config.toml
head_dim = 32
norm_eps = 1e-05
rope_base = 10000.0
qk_norm = true
attn_scale = 0.177
init_std_qkv = 0.052
beta1 = 0.9
weight_decay = 0.049
schedule = "wsd"
decay_fraction = 0.87
batch_tokens = 32768
seq_len = 256
train_tokens = 216400000
Each number is 500 + 25 x the weight over the matrix's rms, rounded and kept within 0 to 999. Layers, rows and columns count from 0. Numbers have three digits each.

# layer 2 MLP up, 320x128, rms 0.154, rows 202-238, columns 0-127
485489532520510490526506529468499487508434490509525528464488510470506510513469481483491523525493481473523487483516521502462491484462505521509442425482473490498456490482522508487482512485509502477474474520472534497548447521526500500524544470495563477466466492524484487463482492471512509498481514558493521485486519494488554498492479503462494492537493502502538507515484536530511472494551
537515541468509524520463469468532484493518508502463488487508537487514495486526545498505482504480509486498517441502498485464490498504467459533483489508488511508514492552471530498508482499497527486507557477488461515476481504514503526497505543495490518470499465512497481529495546506488511482478527535462469503442486483508534497501483506484534463503541472534482534505467518486513462489484
470482509517485496479529553484492533493510542543510546571514471477496524504522494496483480548498513492529476497494459497480493514485544470500517474553512492502479539487470523493533515493511507501476464492494490497481491496508482478482494518524498521445539527454538504529476477521480513540511476494490532511510476449496511490542498457517509541492480503498459478515533522444509496504524
500527496571487520484471524496485512489499490513499529477509464514491487556527493472490507481444495509513509561533493494522488484460498485507467498455505456496502494497475504481460501454483477501533500476516538458495536516510516464512505520518468476492487532534478541488488469466510461497514475518544525527487491499448487467469455519466506493476446514484545543488533477473539551495463
512497476528505501482502478498496514482534488531510428531478473474473438545493502476518482477474499481503483507455538463521515545508486520528502457483486512456464434536494478457501477520503491523514473495554472447470480512490469510509484482497501460479522476526486507522479498512567506499449484467527516490495511502489514548530529508480518508531482499514509514515513541545494535476507
516514472518481455501472502469509504488518485549491500501512464498513489514518540504543530463520492489537538536535485553485524518520480485494509511481455476489524454522497519496477516518532459496455494469497495482493521508489488478481500493508535495496493504483485504497539514488489500525546478499520517503496460483515559524549498452501509522473440509525488482484506425494509481469561
564557464513508493517457537472531507428498491535517438493444463467500504518496531547488478489534506518500445508518511488479498529545512536485510493484493503503514539506497478493505492497530493480503498475494480556507532489511484494495484535512494543488539497461494511504515526486498496494519459521504511459527489488473532458486524449506511501476515485524526456493501498479498499476528
485498467485482459502491454547547493509481514523502490497507465477491500467528531515525509467491514528497538502491478499486501518426487512445491496515507509503525531497512504514525487489523489531545557506489525538504509487512491493488522492517505473469498470483487509487527543465492490465479542505522523546469524559527519525541493519487475454516509516483498505532505499535470532476496
528505497538515507524520518512476512493457473467492483535474488525500551523453502501495496536490524493537452490497463515534520442492539498485493465521515510493494506485471507525519480487501489525498485543512485501506500492529518442494461526489499495488508501479515504482482491470512511515496504539498490471501518490509495450491491548506465471514500483509495534517481470499485493457464
514478531519505467489521486517546518514450488477452531496501520504528476470459450491472535483530499533506527509466505521479504485558534490524528506499511482488480535514469532509521467503540457530452444449522498526532489522474517480536538494474532520493479526505490476488477474481517510463513534525509529508507503496506545540474510478498514492499488508487541541477490527477482484520514
533477512452511513475514502514495480473544502516524511509508510472446502519512488526477494518526489477458475488496462479473516510455535429490492480522531502493504530525519489513519483517474469507522507468464549454496497465523475455440512560507505481512520571484492493476491473490497482484454496517502529468535526500442510482540501503525508459464511522423495533528456567483487471523486
505530521497489543492491503495557463505503499521539520472536561514489525478499533515476456492489500512513475492515512504489519525492520463519495502462523505488518512550504516522473471502460494490507476511501492519493493488552465475486484489531500461508466503472490519502489557469486484438496543507485522503520528506497515490515460489488534506567496482483484504509522532473478524503506
492481498480477515506486497541512496519483457528501505486464475500504499453478480512491560516527508501540517500487494495521487479546526465503511523496530505525483512548512487515528501463507489522511446478462530512482498497486486478478522509465533493421500536503499517470491512543486537519476483554484497469473504477461552461485489465439503513489500516457485545500424530494462495462566
532463511509456540532539481527482508509500534504501525487445501538509471526481523510547443508523502486476475533510517476513513494523504481512472506493498496472515458427466487501522508475522481531469480453504492519523508510539493518533467523470541529471505539530425545508464538496515549492514470498536464506493542522567502510476518497503481531476513508469526535455497484540488479450491
490489540472490488503491504503502506507508518453495492493495478523502514505472482522507487519491506541521467506449502526522518495475480451507467547546505521493502472484530535518504513490467497470538509508518562473554495454537504502503513514501463484520471490544493497485438560511479488507494484509507553528475514481471475510479504521450489525510500474523471483508492546502543474477448
538494471471497476505501439530482503490483483479512477531508477477480484510484479501523458540512501565515518561528528451468518499513539527500481467505476494495511498497493492457490499493491508508546498503508495512521533451517479515502525512503486502518544526541473510534494455505453545500520498563503512484557508509502500503499484495500502522544484501531480485480514536481525517553526
481491484494465487499518494495521502483519530555485500501500491512512480488507497440567472509506480487556524509533469531518490526530508494461522530505519530501518504467460485559514489527479479477496505542490492479477481491484493525470498457470500518452520521491492499506521493505514470459511468489477468489477464492496529526471477478498501489496500466518509488443511471506498479484520
481471537502529535475482550516514465548478554501525542461503535451519506509538512508483503502505533498491497461502501465502506489507519529503498489530510517523495506455485477481530554486497546485493549502492487511515516505488479493456480514527466447496541449495519510533475511493533490482457483499511497467507509467472504520487488465502498453487472483482552508425534519450505478505505
520536480469552529492457512468543538536500476466505526463442508519504519477532517501493490478520525488528456513504476469491477508504529485489510479505497481527500512508490539437470485504458498483532538496490526473492491502478502547487520552514484538526480499481525510496480493513487488443474524502530508519485523526479522514511482479528492485471474476491503505515459479502542513534517
493486508501502509481507494525481467526504499505500480448497487496499455480482473505539513497520503530462440520500534508522522479464521522539486498492512502508459530487577479465498480501500477496513465537465495529459534531506487434499491462474527491502497500473471487517492517535501497485482539527499487505490526458515510512472491477525501518463488510497481506449477469515471494486464
492500518479525518466494496493539500515518510479474480472539526481531492519496484478520475506552488471477510484489494516492522521430515501519472452463506477532507506471475494560531470469497555532503488502466489473530507520453497491501523530490502522572495500469533498499528520472490486499522524499512479506534516509518502492552501497490531485461509475484500482550503534491484473470529
533485509496497491487505556520487499536456514489485493520518519508526502512481499550479457483470528488471499525518517503500539533498489502527503503486516539479509490468478529517499528534544458490484476504483496541527497475522532494467477492461528525450531492472500528519463523550448495503529497505540514501475470480482522509512436536486524475484472457537500547483497501466501512528511
466500531484493479515464491446479529465482485490471495524478472480502483510454467450496489476501514494462512513498490499538481496522549492474478477476503504518451510520504555514504511493475529466527496538526501483497495537487512542530473493497495484525515447487519505484540469502508552480485519471472526476531514531495547509497511507518550534496484502494561510502489468497492507495495
482557450500510454495518479486440544474518510511438474549503496517522524472476514451504564535512514495497502462489470515501490529541455502537495500510484485517487459467512512458488480495533465503487516491500454528524474496456530532530477475578469521479499490546493499548522508523509498550471513456503502449495451472505510500517504477502469513485513490494470475525490484499491534515483
452476527542502504498489495447485502520477482513512503508506493521514496519516481499507534508560493500513498508538504494496521537534499489481516524521501520515495461481516499528496536499485516500477488481496485492509511524489505486492493544528477516499537509516480503505499460504480443506539464533537482506502523492476497478486552525515463489514499496560450533546495507470520488490480
495491526533523520484451502460488489526493521508490525507534466493573508478535516510506486527496479530491464504500479441517452579480464507501469472519538498520515519495504498467531484474528485477469481541499516504533500498481502442477480527490484471496490505503486565465507561521516547459508523488537492532561482510494548528519526541461512498513509503467532487519476489523497512526559
496474456470473519473504495510547490532539513534470488485496475500493471447471494487512500499524498452515528492465487508499482533475508517487482478498532504523476485506470479521490481483513507499480485508502517497454506450538475486471546504503525529486542469489518490501477479487467514484511459524514498482464545484478485470519519538511546498521454506454512493493484487506476501507518
471497502445528501425489561488472560506486497487492518478518523459503555488473511483488481510502502505532492521521491450504552491484504504477486510562531471520530477518475505458489536512484520509537547518480502492525493472519516484515482525491512515532507543488473496503490503537455440501498505481474493512470492486496509540460473562530524473492497438520522427495515501508526517513494
502500463492517480559510472516520501513466471494446523500472504479473480547561515454521522495479518479504488510478507486523517482528509472497520441477486491512503489519513540499512498498504495525527480493491514518473514487468500511477515548474481538547491515491522491525534485519542493524524509472493490491521525476507556516466509511475482480507495527520533490473493489513476514497521
451453503496512475531547524509517470509484487502532468489514504475495509494530527514523506488528522514493478526496450535501518498470453460472449512509474525511495493511472527507491499501507495469483478518497519556475480509491494525516532501482501541495497468467508493491498489535501538515474481496501488532490503515514526501477535492497518502522548489530486480524508532501509505573508
493486500487516522508518524519528509514523487499481519521466478462473475468555516528498499488520498532520493515521522453506540523500471499552505477509514518486462489500467495481520487522501512500470496531498493468458550478476498502488558524477472501493503498515479503493476472484473525526525492542525522530483499512455499487496472507489546515532497474508538510488494518565524528507531
522469511447505485516444479498520505483484489570502465486481517512492509487487529466474538504452479462512481527488515526482495453540526467426493474494485484515463521523492505494516521514523543510472498494544490509464522487490513512488476496509481509502511486554518500490497483464473505501554445503424485516524522459539484517504488517510493449513516499510466527512480485430517516471485
515509493486477481478494556543472515533477460499467540548517523515496493477503472462469532501500506495519462530479475503516517513490527493468503478495500510495527494503511516448514510484498533502487508489489523487515498528499508523536482497476517497511506498477495499506444459507527499490456503523458524461500510538535487514482486546500507529526501472461524498542507497531517542501504
484514506483500468472534530484521523566537498490495518484530489541460474483520496499480546485539463487530488484476489499564501493468455486479461475509480503509502501478524474521448480478482555502516524478485513487516503518471521476482548508503519495507465526492495497496495514475539478475545514508507540501539506522488424538515513472475478491473427517462487459501491467492459461504522
543483504488525510496452477495529499480530518532491514482473444475513482503525477463505515494486482503509500531497491477498511500465527547518491491501516523493513520502519468492506457494503490490498472528488496494453495447507481476479492504484506515516525512507488503491506512486537485476517532507497493527504490523485500507510459567463471462457532506504529494508501518487523539475526
528526509519464498464517467494466497522484542494465533496486494511540514543502522464485477455494476521448469522472481473521494496471526497479552483514510482456559529502498455438500504489511522565519439506449542508486551493441519506467491493542477517513531497525495509473456528495505510463530512498474474522479473521494472488470504506476498515514497492469522460469523497527510505505506
513470460454526496499515476508513485469525487484493471496493481540518541489477480472510516468456511455538494495549496501511493523516511525475485497478481432506508525496500473522501493514510486502531486494509506515472506467493525478534518444523502553478490472486490477489474526475493498508503519512559489473487477549515429472530520499516535501482531512504491478518524492522520496494501
# layer 2 MLP down (transposed), 320x128, rms 0.154, rows 202-237, columns 0-127
483461529522474490489463530472467492528493490524492488500474489486447513493536499489472446512536562502529445516549520485522512542534457485486469492525468505453501483528490450511487509481487493462525521520501502490510409498512502481492516481476475487467494525483482515482531450503488540504509523485483496529561494494483490490484490462525492505516479443486521501461480528466471472504472
483504537486482509514468500506498501504531509464469474459492503534495525489527506463542493494457439568489536466505486535496456486485500515500499513488476501505492515541495495466485513493536519493464532469511475530497509494493482473448496505481499489497508513501484434514455535508534480506466510486477503517491482483488511523496491516472532514503505515532465527504496488504514475533502
462502508485468524496543526497491502544501497521543504519508462487490518463469471466509483517471448515510464508480484473473518499489550493475525478500507517497475488498482512519523501529514526532487474553502481521526510457516490493492509503456465515502504516511466560511505515492482464504488502434482541498505462476442544500509507501476480484481509527522486453509513503507480510482532
470520495484464482510522529480499539476492482478520512501524510491459474537503524516470528497485501504511501472487476495519498514519488472540541509529483447578487499523520462428469450542530480491479530421505509509491516468490471460511528501549517492505499497505469404521479493508501525509520478551524476552495499491507531504507517509467466470472503489502500493550501493485540492478516
501500512502513524443501482494520551498461496492497452534511499505472447506503524499471491508466483481539494466463520518485509536525479521538518456492485512497484485524453481503490487529505500513494478509528535519456505445511486530531490537492520517524466516549575481504499528529527523499500486473490492492495488504470515543494508494469486502515484514551531488538503456515500464469527
483497487489468501475506506485491528497465493508530501528516490488544517500489510521480478522481483483425460494498522470496508482498470480470477454495483451570494474520485556514479519503496467499489537496472488522514388491524489489496461522486488489507531488510565595478484496487510511520500496520490506512495473516480485516482521472487482507480462504477481501512480483488505549533464
445498454510538502487481500481561498552549500505534518473480518529522477502518445492540507518462411500496488488494509497502519476501486480478501482481505498506489493510515466493491493527467491505493486469462527510558554506506530491580523503487529521506509525503511522505514542522508471487488506495509464504484496489477525494529541491519470462520475484510507529522507492484527500476482
486518481493470511503523504498508530539499527469509480519506512520480505526531515514502519506514489463490509475490504547521460523498528519478488504494528462562503475534496503480493483541473494517471474470502481529489479531471485517500480495472499480492469543554534511488513497512489512492483529515543476533482501532501491543489505551469496522491500543505508553508519526522494483477460
500522518514483495514508531453497493461504483438530482511459512507499465500481516465514524515496479470489468554532510514532502489498477489504494477500505502460486507459521505495495479547515458527494501531519500502510549506521539512485512495520484504521487486484495432506485499520495473534515497508518533507482532475508474492517466517533493482510484488509454506478501455498496497460504
481533496498444510522498464502497523492517478493518494504512498488507499532533537518500471540471492536475436470480462477505519540488496519496498470540483487504477492485497519496478535471481493498524519526470468535498519532577546524480512482494479505523512472512529518508516514467511500521501509532499502522476494519514496479533509519492478506509465586507462456495504485512502491490514
488512520547503489493467502505535498513488499501523523482547514499486466506490525504508474497455638506500509534516473486487490483515498516522503520492473514667509482513517511517494510441505552473519481510488489505492507520524480484542494485493495499508487467531572463506534467522539504515494517476494496509496473494532505500478502510519522547535503488523507481513496523534492520521486
493536506463525499519492472480518522486468515476482536472513490518461516485507498488509489486506439512522517489526498492495493488477512478521503519491512510413561520490547502530514448505481552473496475528547492483489539513490513494452470495488483519492457492518521551462487534525518506499506536505497522501492488477542496483471527503497511523576517525487498512484496522488530502488501
505528503530494486487486466526525501518480507497551505514482490450514511494498520484534489500521568490528512499507534477467478528504505487483529528502476512589471489510511522487525476449496554448465472496491495521491489496479527489475500492514511536526519517501578613477495473510513495479476467499540496509515483520480461464480474521485518480507480514520506490545485524534497511491508
508531522507512494507495504507523486499499506512532472517520478501506542483490464509457550512452534483547518480504465510538472500466462490464530501517480560578483592540523537466489491473501546476561481498509553524505473473477485486459502456498486454474504481500554485469542482547475494527472486489462519501495485475474532499506472487467522495533494477505478470527527526504508523521533
528487501504508471567495509488472529547477518510502482480495483501520479521517494484453522504509568485471472489467523524548530512487484478484546496477513500536531517521547501544492479482476507481504562498544521483507458509490506487471504511522492485463480469533514470517467465477476526496546497511537463487467463497511493508467500491507524513484498508467497496484521506558512460510505
501518509486509512519507514477498505505480544532514498438541532514469497509502536506495463517497536532466465513499483530520501512529502489488461500511502519620503537499533499531488499481502530472515492485509479452529508556478496488547513513462514498465505496482524490499518480487572514501495504458502499485499527496525477478559536494512540520508485502474499515471500527509537504503493
491487491476473482512496484500500491468491510517515514525530485514510480513505556443524453518513481520522521511513500488469492507515535496490478521506515505587529514482497453516482515492511479491484506556496501511516516502517461506485512463488476492482520511516543605472509483492528488448520509491476477516487501526479509526507484512523517526538500471479521468500480506493493512510467
518513531513550536472497523503515489505499531436570538450520475493523473503516511503497533577499451517489525450469454499511491504486520504502518496557502487495500489479472456475511528517501507484489478506526493546535570479481469508471527495507500480493535452475508494477485508458518468504492519529525509483472509460479487566491497452499517482530498504479545502462502495527508513484483
521504488499574464528493497520522551531491504439515505476481512547543541491486521527497481518492516509493508493517530495509503510472568509513520477481485473510487458519488519510491485498484483474528488539476521505521488504460510510474521496497450470503497483504499548495493491542445479500492533489560526508504522496507506529500482503535514486482500519490532506523475487524540517496502
463470520495486515545500540504483505552521523498457485475472503509514540470451494522518502515557489479454501508519487532472487537495484524521525450541532495542453480515526543486487466516515513486468516506477500477499473468498489470461523514501501528517527536479488518483476489515489512502488516523520486460478468512510493504487539502493502475516505535463517508476502492488511470491453
499520531463487543501514481487479527489497491520443466482496519467525445515468494482516465461520509493490511502475451473463482512468471468508467479495522514527501521482452475488504454484511538503486501513506475510485498532470483503461501543492515507512459479471488475477504490502500511499544481474498539490517527515521493492472570503474485506518496488510504524544492518495503522442501
488504474505519501529491491514486548518501494492499464529529487521489524469502507465478512517500490516528477460520503508503482499492522515514497496493515567490551507521496478472470484475456563518481484523501452488500537509486507520518474504476508481511455474516562437516470509478495508488435518519481463488518505515499475512521501449511551498527505436479480531514499503549511474490503
525498472531513538479524507509475527506458520467453470532489480519487487487485470467486444494510502456535490499496485479470488537493537509475520491477493527539471474496551499500515493536464539501525497504523487504506543543485480511518488522465507469505484497528482472468513490512522498482506528499526513449472499523513491495488506472515565528480500468504467497499462506465494494495499
469501501469527495531550520504499499536508468463550516466493507497509472497507534516478525477471393500507467486502494505513499485522484481515487472495509525433522445541462477540524493548481506493488503529536490468526592481495469482521513493495529462537495461543483532562483484477545479495490519486495538487525490490484500527518510517515523449471487480502493500497519491471501494506495
475491525536526481508510502470498483520475474512521492504538514510488503541503462503504534485541443494505498509520503501500496516483512495495513496503482488488488465481477494533466516520522484519480470477476509479480536516518481477497485515521494482502524493521499574525505501491488452506583495525487480528500550500480492470497541529528470489532507471504450525526534502484503497497469
503509490470473493534475517548468494475479503482482490516476508474509479486472526494507466504436513564494476542516482542498529491551498505482508487483523479486519477527525472540525491551493510444523477512487500504479464534530497548470509523462526457545511465528490501497506514483520520495520495473493481511486531512511560517492532493610449474564493504565483501509499515500507518506471
503506471471460531460497503484511517511494483556516501526489462457502531452437451463532495498514476481515502510499475508509500529464512495519494510490557501531480514513500493512494513471528522526456519464538512543498504484507469486499507500476477487490502485514499522513475485488522483489488483542488495497512524507470507490508528540428533522527509501464521535484511495503506527484540
500474478499514505515499520550507484476534507509470506523482529528522506469447473489492519543556466469489501482475513502513455489513509472496510498483475545435468577493493450520513491471448507532488488504552486489516532547519483509506471477493514457489510518539497529467516524468487551486536506490523485535536518506504516493510471461509492482502519532492493509528505501546515472540468
445517499509446482493496519507517486509506523497517505483504543517492473489482491468507483522534452524507503476479504489491543493493469533512521515517516501504507483513487466459512509493512471493502501504467519521457444479512496487543459481524505493523507478503412528464467538501478499489449491519473503485487467518489484510518495491503444515499521483515475542512513498497511492523530
451530510516463494550505500501505514525480477491500481502540495477506486486465476490488516500483449509485516479489516446493448480504490532514503504465507517442522508525495528519484469526498523531518501467500490510502416494451505516477489507519510485516520513546486545459483552471507486501485505492503473499520512481455502489499462480486479525477497511497508493471531464488496521493480
471525484438536519506509490478505488492528497531553537531525522494473497470549494495503524506520550520506511528505496475494466505515502486528465476494535520597480482490475479478512490545480491496499519515468464492469580505503486467489528480525491507484507497505460510515470514496494502499521493510529476479512513498493521502500508528543505501518520492502501500463506542540491497534481
478436477528534506497494491501509522503507485489470492521474494492522472507490484535532482496502504493521528535494498488490526489544512507547495513529503503460529555489534495476463479517477493539487489488488470516486495455415516462516502516484438509449461519485488464555504543504500514496503504506480508447513516509508475509527536524503520527495531528542520542520483540538494509476485
524490489460533470469503517498502510520494503505536505518482478479490500487503476505459524477492529496533501522503494512509529501526512519465561500508491541501516502516505510444479521520504507496469473497475534513527457500482482477484502470501450481484504487471494405503497482497532499461467513505496531469525504500505465510479454460513503507509503509488494501541489500506485512551521
509534513497471503490452475479518480452482503477513534508503494511511512513470508465513490485458513494505506472489496511487460511563484483527524482514556522446466483456443469456532564513504440529486503504479539503457518499534476503476524473507481491474472451505467473488510444465483501502525514481541496480470527507511537522506505504498481497451456486523485537484503519498539499473474
483497495510467475540506499483515498499500495470510498528526536505496478489494549502510486472460457503481505509494493475493484494499502522524515484486506546517487501482506541496475468495521507490505480485545496495485554483483470504548469498575475453491559488525520494492505509462487504527464538482516517512483519467525554484510513499485495501488475527484513503487509466490498508535482
491476505508442513479519493506449504491521496444465529483438502541506500485502494492492455475493458519479479492480489510511468464490531495500530482518468499459545522502508503485463459509480522558535468496507458530533552526457486495488509540512472503516500469537456566517508508482455499524483501510508447503469466527468515493499475464508521521481524517481501529509494511471517485521522
# layer 2 MLP gate, 320x128, rms 0.169, rows 203-238, columns 0-127
527509516483518499549524497471469536482472479487499485478495517493528511518495527485513487471488513502453531532527493507531509506509492503467489525532475481517511488528493500447524531503503508510488517520504487522468507516498461515524423544476480497527493489524472505480495489481508497505481507524470504468552503484495509506458468522480509538479512478502511480483501493488512499484473
491504494488489460492478496507486490485496527494507486497519512446499470547538561534522503515569480493495537523501492522499490487502511516499468534474504497500523499485504511483528518476519500484516504441495514470517523481535520493506508499559513477486480454487542513491468470499536526506474516507518508507486563525544503560507543488530509489516539497487541503512509500492460515522469
545483500543497498544445528532446455524508472480501524550526500522461546468500500492504488552489465507512459506509480490500511499506533498538469493467490500508492484480522449475537473510502492488486464511523560537525482490538513479515533499473534518478492481534516543503511496517493497550511504500468496471499502461497531507460467481480512510525509533505510498562521446495519518508569
520487503492519510495496504503503505494480483504500494543530525527505487501467497455519479538463482488511495464512506518487534454524554506527536451470472500519503531507487507536526505538509513475456486528505482516465478514472514482496493481463528481562489512528541527487481471520479513465493530489455472519498481500502546514483549485512474548544488554505515492524529474509503505481528
526537445486541528522510485516490516451467513493477523461508523505469505500479483550500524500490512491528505522500465528496463525495543530548511569454539531511511496469505489497518475509505515506496466524528502465493511500466515528505489500576476499467506495481509485500532551538516475530497509496511512502521486465511466472525518511506476493488511479487496566493513527475511463484518
517484505492501528479530522495458526495504485502492496497541480470514492497479513516532484487487519508506537508508524541562512500480536532506492526500540490492492541517495494510522517516520498502470478494524498497466480492473503508452486458535527497495519494528520494474485460535487477531473539509470511521490503505522460483472446497491561479434505494455461486492539485536466503562512
480520508509511492503507519500484526515460503492486496452521542511511534523481505503525533482505465484469534470532486529476482529472501511531480515443505523514495503483537474503520520525457522491519487508497519502573488481494477540495489474469501507495442468488505514500540502494459521477512466525532520510492501524481492501525482485492492530498490526489472520439501485472495513481550
502484525530492509500494493495546486473514505483505483514487496498516476511520512469503482480470502465473499501468485481509492488489539500502474475471504478497505480514470515488510519488463512536525532507498535541462477507514517484511489487499493511549524465488500493512460504512490520523499481524498506477476491487514481490555479477542495540506527517519512532449511500553463492512481
522492508509476495512510519497521531448497439523511496496505452489469486525498497536520470523524526503515525460535539477452484497523511522549558533518528491495525490515503514492493482531459520496475476519540452510496498529459505547489493527516481494494520478490515519501475533542466483557508493490521513519486516500492501474507499488516533530527536453513507492514529496551517547505539
496463475479549489484486493528492500554482482475536473535514473529551482470519505531466476485551457475497476545487499520504495500497508462474537542500559496433484539505484504461517509549513453551533493518501536518510516490545532506529491514493503509492503497501440536500517549506516522497511442503521443500501516506510497511460599517507500508461504489470511510495491495551504514445490
529488501480511476500500542491475530482464503500477411489494504506556507499497501518534511556487495492499513488525543523509491476530473522533522507484477489501497490465524487496491515493498479485496522492482494531529502490494497554518489533499479525507500493495546530512523525480526502539508508525463474503497534498479508468462518503533455515498520503521515464515506484560534536437515
517489489493539492452541530472505549507555490480504503544524510570522477513477501523486467464491449528457490523505498554483533498471472536506460534507500496479523517476463499481511495562483468487541523491562512506520512473533520483537508543517482500482465457510499489521466478469489510465519484444542535494511526523502503488517509512512501494500511467541512482508513473473504500533447
509472481460505489418515501505500546495520533525463477484478470515472535495540479560518485501515508461498520475516518496506523502453526489502505488522523509467473545493441435533502489541450490520521487498522463462516511522500478514420514507547500547449533515463553509498472457521471524566573487489500491501429500482465481460502512438507487466475473500479441532478473532500517496479461
507498530512519491529465578501457551518496524498524514520504479494516483534556499531530486516498513509509508491476522544524518469518486487456559497467448505517519518540539500500484548506479504465520483524492468477506472461527488472451475471494525485516517478548526526498476507511493522478559478484477529442501466516511519530534510506515534477468502554526522507465484518564491480484532
515513496502484457502499513547473503507497517504497494486469485514477536480487484483513506456498518516519505423478519500483473473471509513497498490522508525485490461536527485508466508524481502524495497527496465453473548499512490478463537508480505481511493472466455518523502501463485518508482513495452486516492506510457509503520488484518462465507453548466498485482525475503510455472570
500510546488529508497479513485512513534484504505503530494495490469509499539488481504460502467480514540467479516489494526510503471465501503528493458503493478506474475509499523465504520486507522512497520456484495487485502494499524504566471533524494470523485501487536542517474508518531524533447531522505532507529528504491488465484539524490501499471504570520506487510504490516475487465480
507496503482565520526541494484486489478519489441496509499518509483533451539470509495497486503511479501470502521496527522489464443537520523494483467557537463487505507465476512494487514485493493495464505511500505532502504463506495515495528543527499513484513467463532514464488480517527502467470534521503474492451543568467539491505577522526494516466482524494516499509528521523497516524437
474492478505530504512497500486472502525482488478467501511507501516473491506473507514525555507495474476533533461479505519503462476455461510488456479550491547506514459476516500462502472479483512507483507505490488541478501512529486472510506522509540520462495479477492488475464499471530485506491539544520512478504488535505486473474508490480492485489480496483480507494499481522508494526491
511511500500504492474544499472498539506499496458510520537524542512453457459507488506493531457492497517499519540494467455512512512444526509500491534504480488537484529497543476524497526499521476518522517501503504470466514520512497445506504507503499493486474493497465544480538518453531513461476534486485547477547515487490480482523478500516500471488481472504492484498516458499504500497483
482498536508483498498469517480479532470519455501466487510506531519516498502506478503498485494515507481501502522456515515545491468530544492504523482511505479500533502546508539473521516498486503482508527516530516492564482492506454544521479494521457462544486500505525508496471531492511459501480494524468532461511517470478536514465499510521451466478546513476514497474454521520486499519470
540516546536478550503507526464482489480448479536504505502515487464527540491462497486509482443535522504483514531491508507489481504512484529499508562522477462480517506473539493493535502535489485525519524515507530503518511506515490519516511514483478510499473513517509521505523507498503472515531497499492563549497482466461538492498496497503487513473498514527499471472514514473505550562505
511500476506540514520533456507520530474540462533500478520515478523506507479478466503522442492512494462518504493488485455501501482476530500463473487486497491536504520534503524479529498538497525498499518501535445487528503497507512530499461538499530431462541510496458532465502523492511493466470507486554519458481530532571509461518483523492509498485470467502520489508502470470526524498468
492525487455496531499448543506497521504480510451475514507485449509502515506508459523508501515502479535548474459476504532491493498503517487513535518507447526514539524499469479553530535562504514530552511479521510454500561534493505540492481458516496480532497465559513476512484477536508500491541499500438476481516492491530491510499518456533514494491506490509470538521523487515496508529489
536505513502526517450511517528508482473479479467482494498504501485500513450477509490497497534458492494494505486482545497488505504502480476476494498537480490521494528512499509476515481512478506517503526518526501520461462485472504571512503499482502472491476501507517495485480517479521547490477501491502520525506507497545457480507457504493498506481500499471466472467462528515511507496475
544395486503492495501486550520488470502489518506528489494490487511503521507539481543514451515502517501514502495464522504464510444523483529529521516443500547516473523544511525541545542526469465504510475499528487459508474485508471506529457484432542463461518481547505533517480513526487490532505454504451479474507520493493537524520474512513527506466562509517521567459509510466508484481494
478485495490536515555507528447487514522539509470487503479526468529492495530502504518505539500523482537506508496454554552499492459477471517486434530512486481485520483479510508479499526518524489472483477509476512471458463501515490497503479465514511512505514491505527503494489512498509540513494508471484468509493482493485544536483506501501507504512489509569511478511533511513491478516454
480470429503519502524491495557478514521512504483486492514526543552508490524485525491539486522513479521465532445543504565546515537524511512483474515532518488491504525460522495508490508483544470464487482531485488458496510528512508449502511479491507528519499515508506526522516487506506515491515519460498501476503441487436516548503550495539525444500458475483524505501501433563484488498535
503527511475468477498502515471537511506499508512495501510527496515458512495497476509511473487501467542526474499471508456468503481514506512521510459486489484498487511481509470519498528507461533490538488503476521498469483472493462527510519515526481498458522533463538512519519548530517491547523462512478537461477469487466513486512493516511464518508513494474494537525494513513515510489518
450492473511502479490551482533494531467503482499523465470529492526523505453479508525470496456518499515506530482517470515505457481497477557449514504532542477478475502549501485517517525534474509496513513511489449497510519460508521509500524528513459460520518532494519491499495480493489520514483491509526493467522554479509485478525523480520512510477499544493472503468499500507480500474498
497478533548501508436486483524498480489513485505487474504502475486491482523466510511473473467495479495469512487486463527479513472492492479480516499486491486488500515509519508535461497501503498499547494500538534465516470488558484534508481506521462467475512495535533500484474495497508476489502522498516543524474514500485472508489487484466463491509461480497509483518476493506545527503477
508461521473510488511497560522506497519499532500512523485505528479488491483519472513459460470527507457472499433495481510526526472522466482519487490526529523486530481518490485496505480511523490512506533453492471450543509473541485451468469462509513500478522488501538503491476484458498512533507512528460550452538546494442460566497497510514500454462470486455503531538456530491513491507537
502499513456520487486486486514479532472464492488529444488528494439521507479486492491463496471459518484516527527506475509522512474517546549483526501493486501503514509535485487488526510513506495476491503512495514530548494513531513500490483487510510491464518483492475503501478476523502495488472504502468504473477529469491503489473436508479534471507545480475492509514493515507499503481474
467531502521468542503457464472485458539471498527497451432486547470491510454526489522508477516512485522516524496490503532504523525461492498498551498529526493514527492498473450487505533521478488512509520514459552499540513510582510551476546504508526510456468507464498531475499450490506483521492504492496501548472479521473498457455489491491517522482506471516520482505493492467487496451520
536477529525498484508461515458505462530471471503472516477502510505487493527509497552516486503496478502550472506552545470506485490496476474505528518471491482502492494496531464471481485487497518467506509487525537492536483483523463495484517507538508517515498504473519538485513475484478505561482493493467530500490489499521520501518487495471515495525493509528530496494542508523553522528524
471473526508532460491503521519536472522521513525517470495547502509488484514500487510522524478497487506489534547477556482513548508486528514507489480479531526503468479481439520508504501505519489497511497547491489459522511481515485459500483433523525468498476445483537503489505498486541509471501491473510511484462514506503503545537542544470468454489475514495507510496485530531480465494485
506499527506535454469495496502516505502494498473480469493504527506459486484470495498520499465502509479486468519513480539528478514513506515487458484478513459490510529470440510504524507508520527500511473504505514467497498466508529484551487495497542472497458461537513507463448487488529505482519519519520534478525501545483511501515537494521495464475495514514524505506496510508465496496477